config.yaml
n_layer: 10
d_model: 128
n_head: 2
n_kv_head: 2
head_dim: 64
d_mlp: 512
vocab_size: 8192
activation: "silu"
norm: "rmsnorm"
norm_place: "pre"
norm_eps: 1e-05
positions: "alibi"
qk_norm: true
attn_scale: 0.156
bias: "none"
tie_embeddings: true
parallel_block: false
extras: ["attention sinks"]
init: "uniform"
init_std_qkv: 0.0648
init_std_o: 0.0
init_std_up: 0.0648
init_std_down: 0.0
optimizer: "muon_variant"
lr: 0.00416
lr_mult_o: 1.5
lr_mult_up: 1.21
lr_mult_down: 0.7
beta1: 0.95
lr_head: 0.00583
warmup_steps: 70
schedule: "wsd"
decay_fraction: 0.834
decay_shape: "linear"
final_lr_fraction: 0.1
batch_tokens: [8192, 16384, 24576]
seq_len: 512
doc_mask: false
train_tokens: 108100000
steps: 7006
dataset: "wikipedia_en"
Each number is 128 + 24 x the weight over its row's rms, rounded and kept within 0 to 255. Layers, rows and columns count from 0. The size above them is the row's rms in percent of the matrix's.

# layer 3 MLP down (transposed), 512x128, rms 0.0561, rows 149-195, columns 32-63
size [ 94  95  95  99 101  99 116 122 116  92 101  89 104 105  92 105 123  95 103 100  83 104  86  93 123 113 112 101  97  90  95  98 104 109  87 101  97  97 115 100  86  97  99 107 112 108  93]
[[122 107 123 149  54 160 169 143 154 138 119 149 129  91 113 154 169 160 133 142 122 148 141 132 155 170 119  80 110 131 136 154]
 [139  87  98  98 156  79 101 110 170 172 132 125 135  94 141 122 133 121 112 132 129 139 174 123 133 102  76 107 121 156 104 149]
 [ 82 140 142 103 128 145 110 166 111 127 102 116  87 120 144 168 145 144 177 126  99 129 112 127 114 133  98 140 112 106 102 141]
 [ 74 131 164 149 147 125 131 123  99 105 155 118 119 155 123 104 116 114 120 191  88 103 148 129  79 158 104 126 169 133 120 133]
 [ 89 135 107 176 108 124 123 130 147 173 166  86 128 164 106 108 148 149 121  85 147 161 109  99  94 129 162 173 139  96 148 119]
 [109  97 118  97 144 167 143 128 101 118  86 143 149 134 137 101 132 166 110 144 130 124 107 131 132 144 108 123 129 135 127 159]
 [110 118 149 111 108 133 101 128 104 105 122 106 184 132 112 142 121 175 110 106 129 154 120 117 133  77  83 149 159 115  85 168]
 [122 122 149 136 157 136 120 136 114 145 131 120 107 132 100 117 141 163 146 135 140 140 130 155  81 141 165 126  94 113 118 137]
 [144 140 151 150 138 113 126 166 168 154  92 153 138 183  95 139 161 145 128 110  75 137 119 108 164 157  93 114 135 146 128 122]
 [146 114 130 145  73 101 148 178 133 176 155 158 117 137  96 146  94 101 128 131 146 163 126 154 127 117 127 160 140 135 112 113]
 [102 127  88 169 124 140  67 124 124 123 163  90 134 109 118 132 134 110 151 151 118  70 162 154  74  79  83 129 110 141 132 121]
 [151 125 150 121 113 103 126 155 107 128 169 136  89 154 128  96 107 126  92 100 146 118 100 172 146 160 169 151 148 152 136  99]
 [ 84 105 104  67 109  76 146 101  97 101 140 115 161 142 160 130 142  78 125  98 150 117 160 116 108 117 108 111 156 134  99  93]
 [131 120 145 149 111 144  73 106 129 120 138 142 159 128 129 118 135  86 122  90 132 117 126 115 144 152 168 137 129 129 143 124]
 [119 132 134 131 143 143 155 100 154 178 125 157 119 145 129 171  98 159 137 144 106  78 107 118 147 185 152 117 132 159 128 172]
 [108 125 125 128  75 175 177 130 111 108 137 126 108 139 115 138 105 162 116 122 138 112 117 157 157 141 109  99  71 103 136 121]
 [132 147  83 136 124  87 108  96 152 122 117  84 145 120  88 148 170  74 122 138 172 133  90 107  98 120 107 107 131 113  93 117]
 [134 125 129 100 107 122 113  83 159 150 171 128 145 120 113 100 127 147 154 125 123 127  60 140 137 104 106 153  91 125  94 116]
 [143  87  88 157 136 141 106  89  90  89 129 180 149  87 139 121 114 142 119 109 136 134  94  97 160 141 144 125 132 138 159 117]
 [149 143  83  95 127 121  84 115 148 135 115 119 132 128 160  92 107 117  75 122 186 128 169 109 136 137 101 122 102 152 126 135]
 [146 155 130 116 136 130 127 114 168 138 130  76  69 128 154 175 133 151 126 122 128 124  97 132 101 110  81 146 118  95 136 146]
 [141 165 104 174 126 109 170 153 122 170 145 110 143 140  77 113 160 121 139 161  95 149 157 123 159  58 111 135 123 128 153 105]
 [131 132 132 130 124 124 115 119 157  82 165 159 142 104 122 145 137 109 112  90 129 141 151  61 140 121 103 157 115 113 130 124]
 [144 140  73 134  88 163 122 143 134 106 196 134 137 107 113  97 137 129 139 118 123 146 119 141 114 116 135 108 118 111 122 164]
 [125 118 125 118  98  92 127 150 182 119 131 116 129 145 128 148 179 105 151  96 152 178 176 128 130 120 138 140 113 102 122 134]
 [101 170 154 183 117 146 131  97 115 140 117 149  88 115 126 121 163  95 105  68 136 124 126 119 136 172 111 152 155 145 120 141]
 [ 90 111 106 137  74 108 128 152 156 122 138  90 173 112 107 127 163 105 154 147 163 115  95  84 119 107  99 105 126 151 115 108]
 [149 131 111 170 138 169 138 110  99  71 126 122 107  99 109 150 115 107 161 138 144 117 109 140 152 155 150 132  86  84 115 124]
 [119 154 101 144 114  90 151 144 126 143 139 147 119 116  94 176 161 119  70 126 105 146  96 107 127 138 113 103 114  84  96 126]
 [128  88  94 117 126  81  86  94 125 136 133  95 133 163 141 146 157 121 116 122 109 114  67 100 194 102 107 121 138 126 137 161]
 [113 125 133 168 110 158  97 104  84 155 123 126 132 121 124 160  81 142 132  99 132 107 106 107 152 106 119 140 119 101 138 110]
 [169 141 143 142 139  82 112  93 129 151 153 149 106 140 165  77 125 144 139 115 128 120 181 160 135  86 118 144 123 133 134 120]
 [108 130 110 114 145 128 136 192 127 117 135 129 130 167 145 148 131 155  93 117 116 106 138 125 105 111 109 136  91 111 133 154]
 [129 160 119 147 147 157 141 145 142  98  79 165 133 141  55 156 174 138  83 102 122 119 123 109 130 110 153  90 115 111 165 126]
 [168 120 124 159 102 109 157 131 131 127 102 185 164 121 151 138 146 172 130 109 141 104 130 141  94 147 171 136 115 145  85  92]
 [139 136 124 123 129 171 130 125 127 132 169 153 162  90 154 123 126  80  94 120 155 119 148 118 113 123 122 125 124 167 102 138]
 [113 160  57 147 162 126  59 169  62 144 140 103 163 124 145 129 116 147 125 141 128 160 125 150 137 119 109  70  97 146 149 120]
 [123 133 136  84 150 139 150  92 116 131 130 147 115 120 170 107 144  94 157 106  95 111 139  92  88 144 124 155 123 156 134 115]
 [151 110 139 135 167 110 162 115 115 149 166 130 120 121 118 120  92 137 133  80  59 111 126 156 171 150 148 139 181 127 128 140]
 [ 89 134  91 162 131 154  95 146 163 142 145 107 125 150 122 116 126  92  96 126 134 109 174 157 157 183 157 139 110 117 143  89]
 [126 126 105  98 117 103 126 105 104  99 153 114 148 114 122 157 165 149 129 107 177 197 132 107 134 103 114 119 126 153 110 157]
 [ 88  98 159 133 143 185  97 172 108 127 126 128 156 147 110 130 111 132 146 130 112 168  90 146 131 152 115 125 124 137 124 127]
 [132 140 121 130 173  68 125 147 123 136  96 132 120 119 117 163  90 112 102 119 133 150  78 135 133 123  83 146 141 133 127 124]
 [142 123 136 127  96  81 165 140 124 109 132 155 109 148 180 139 106 106 135 146  94 116  90  84 141 123 145 115  92 137 156 190]
 [140 150 135 127 116 105 133 107 102 134 107 130 116 129 159 139  65 138 160 139 143 126 127 153 121 114 154 144 143 129 100 162]
 [ 75  94 144 155 165 159 134 141 123 138 134 153 117 146  93  94 107 141 170 119 101 122 147 136 120 143 109 116 114 135 119 134]
 [150 158 131 100 110  83 170 137 102 129 159  97 137 131 141 113 139 121 149 126 134 141 127 132 131 159 128 124 111 156  95 113]]
# layer 3 MLP up, 512x128, rms 0.216, rows 150-195, columns 32-63
size [ 91  93  96 102 100 123 107 113 107 108  94  97  89 101 112 114 104  90 108  90  97  83  93 110  86 100 106 101  94  95 105 102 102  86  94  98  83 104  98 101  99 102 113 113 103  97]
[[116 109 131 121 140 140 142 145 132 118 118 123 130 127 125 141 152 120 112 132 105 111 127 110 122 148  98 104 142 103 116 143]
 [ 98 147 147 112 116 113 143 134 122 165 115 137 139 117 130 120  96 173 153 163 155 157 134 172 123 158 141 144 149  91 126 130]
 [156  92 136 121 135 134 187 166 136 103 103 138 136 183 115 146 123 138 145 166 140 182  92 115 122 149 129 122 172 148 120  97]
 [107 100 129 153 138 154 158 144 159 137  97 110  97 117 104 132 139 118 127 160 145 155 165 148  83 126 114 114 128  89 122 132]
 [113 101 108 115 133 160 116 100 144 110 152 179 155 120 101 127 130 157 118 126 167 144  77 108  73 141 123 117 104 122 142 156]
 [174 157 119 122 121 187 100 131  79 135 117 111 159  83 139 113 135 141  98 129 130 133 114 102 156 105  72 159 121 157 109 183]
 [ 94 157 152 148 128 122 159 132 127 118 134 171 150 129 148  83 152 111 113 100 107 145 157 147 115 124 112 152 119 116 157 102]
 [111 161 189 157 152 135 134 162 124 178 123 140 138 164 113 123 166 127  94 148  96 147 158 126 121 158  88 107 175 120 148 146]
 [132 127 157 115 115 116 136 117 123 157 104 153 132  94  96 148 137 131 111 156  86 113 134 119 120 109  69 147 101 177 142 144]
 [ 96 128 133 120 106 134 168 135 133 142 110 157 132  99 141 126 139  97 121 109 140 146 102 132 132 182 178 134 118 106 176 118]
 [118 131  77 129 143 124 103 127 134 122 109 148 122 103  78 146 104 109 140 158 110  64 148 112 128  79  86 131 121  94 160 138]
 [132 129 105 102 160 141 119 140 120 141 124 144 119  99  93 129 113  79 155 110 139 165 126 119 141  93 120 132 140  79 100  90]
 [119 167 130 108 156 154 146 124 158 144 105 128  72 109  89 109 138 126 122 159 105 157 163 115 113 125 137 148 160 107 140 105]
 [143 136 125 119 143 159 118 114 109 140 114 122 146  99 148 143 136 119  56 101  83 182 130 143 171 124 146 165 125  99 147 109]
 [126  78 155 151 147 115 131 120 152  77 108 136 150 122  78 143 131 124 171  82 107 151 137 146 155 145 175 104 136  92  78 151]
 [ 95 134 125 114 120  96 126  83  79 129 142 118 128 117 104 160 146  94 126  95 179 128 120 152 118 135 114 111 150 109 113 109]
 [129 140 103 125 159 109 116 131 185 136 130 147 134 141 128 116 102 133 142 159  88 129 169 163 104 146 106 112 124  89 161 141]
 [128 144 142  63 108 128 142 168 104 165 130 168 192 125 126 155 100 153 106 137 133 142 145 167 109 132 104 116 107 121 138 122]
 [158 106 111 135 155 131 107 121 139 149 125 136 111 131 146 126 147 112 167 125 134 144 142 162 104 172 160 142 139 151  98 184]
 [140 142  89 107 174 122  98 154 126 132 125 145 136 103  83 134 123 115 155 106 194 123 143 165 142 104 148 110 133  82 162 136]
 [107 127 124 147 124 146  75 104 108 114 131  99 116 127  88 141 138 125 118 120 199 157 105 132 124  91 115 145 119 103 162  97]
 [117 132 114 108 166 116 126 126 117 139  91 143 124 126 175 119 147  84 150 134 158 162 131 150 149 143 143 110 153 126 119 128]
 [134 122 147 125 122  62 127 134 114 186  96 147 170 115 152 115 137 113 150 101 131 154 152 134 156  94 113 151 135 111 127 111]
 [119 118  98 121 135 143 106 126 186 117  75  96 134 127 147 166 143 158 192 114 146 123 157 134 156  64 141 130 100 112 109 107]
 [128  87 111 109 134 125 117 180 144  94 151 206 152 129 107 114 102 192 126  93 145 131 140 110 129 114 124 104 150 148 120 101]
 [107 139 137 111 117 114 120 112 120  83 134 123 113 107 146 138 160 126 144 164  88 157 115 118 160 163  81 103 142 143 116 143]
 [175  94 122 125 136 104  94 137 156 132 119 129 130  98 128 149 116  78 117 161 121 123 133 135 111 115 109 147 129 105 120  95]
 [112 143 114 126 133  94 147 137 107 129 151 145 119 110  97 111 172 137  76 129 167  71 117 124  81 103 103 112 121 132  98 142]
 [ 80  95  94  91 169 125 120 127 140  95 137 142  93 123 138 111 119 106 139 164 118 111 133 135 103 126 139 125 162 123 109 126]
 [157 105 104 169 101 141 136 117 144 126 151 108 114 131  99 136 126 143  90 134 135 148 146 118 135 100  91 130 185 104 148 123]
 [182 147 141 125 142 130 164 121 113 123 139 162 102 120 104 131 141 154 127 121 146 149 166 139  97 144 154 145 104 136 153 164]
 [ 93 115 132 165 145 171 154 139  99 118 169 108 142 115 135 134 117 131  97  83 158 113 112 139 151 147 106 174 128 142 137 118]
 [109 120 133 142 159 120 141 121 140 139 138 162 113 105  74 155 155 119 140 133 122 149  84 144  75 131 156 114  99  97 117 125]
 [137 166 121  91 146 104 116 145 132 140 111 133 125  98 133 120  98 118 142 106 123 112 179 132 138 135 126 130 100 111 140 162]
 [154 158 103  68  87 129 121 111 139  79 135 120 123 145  90 108 133 112 108 144  91 100 131  79 120 115 111 135 131 129 116 190]
 [140  94 143 114 115  44 128 108 144 150 103 132 136  86 160 100 132 190 163 153  93 141 128 119 155 144 131 115 129 162 142 115]
 [113 120 156 141 143 185 125 166  78 175 146  91 140 110 126 126 136 117 114 157 131 134 120 159 143 144 134 104 129  88 154 148]
 [110 114 117  87 126 122 148  93 138 156 113 123 130 122  93 118 124 156 131 141 139 172  97 120  92 142 159 139 107 120  87 157]
 [186 141 117 138 178 124 128 158 139 146 122 127 136 125 138  95 153  95 127 134  77  99 149 143  90 182 130 179 123  92 129 134]
 [124  88 105 166 117 150 152 122 124 135  86 116 123 124 149 168 171 118 132 129 106 111 125 123 147 118 108  84 118 119 128 117]
 [133 167  91 126 133 100 131 151  91 154 135 143 168 120 109 154 130 115 133 126 159 184 120 109 130 101 157 136 100 120  97 157]
 [ 87  76 146 119 120 169 136 127 115 143 120 135 165 126 127 157 134 138  85 142 161 116 146 141 155 150 138  91 180 145 144 107]
 [100  98 168 150 122  65 146 117 130 135 121  97 134 141 162 127 170 158  97 133 137 132 145 164 108 142 121  91 166 139 119 101]
 [ 99  95 121 108 134 153 111  90 120 141 154 101 117 123 167 138 133  87 148 133 122 119 137 159 130 121 103  88 156 158  91 159]
 [ 93 171 133 146 128 110 107 136 111 124 122 139 143 140 158 130 110 171 151 135  93 116 161 131 147 207 100  72 121 151 153 129]
 [149 126 121 130 143 136 162 146 116 161 125 104 113 160 124  94 138  89 132 141 129 148 126 137 127 173 134 122  94 161 137 149]]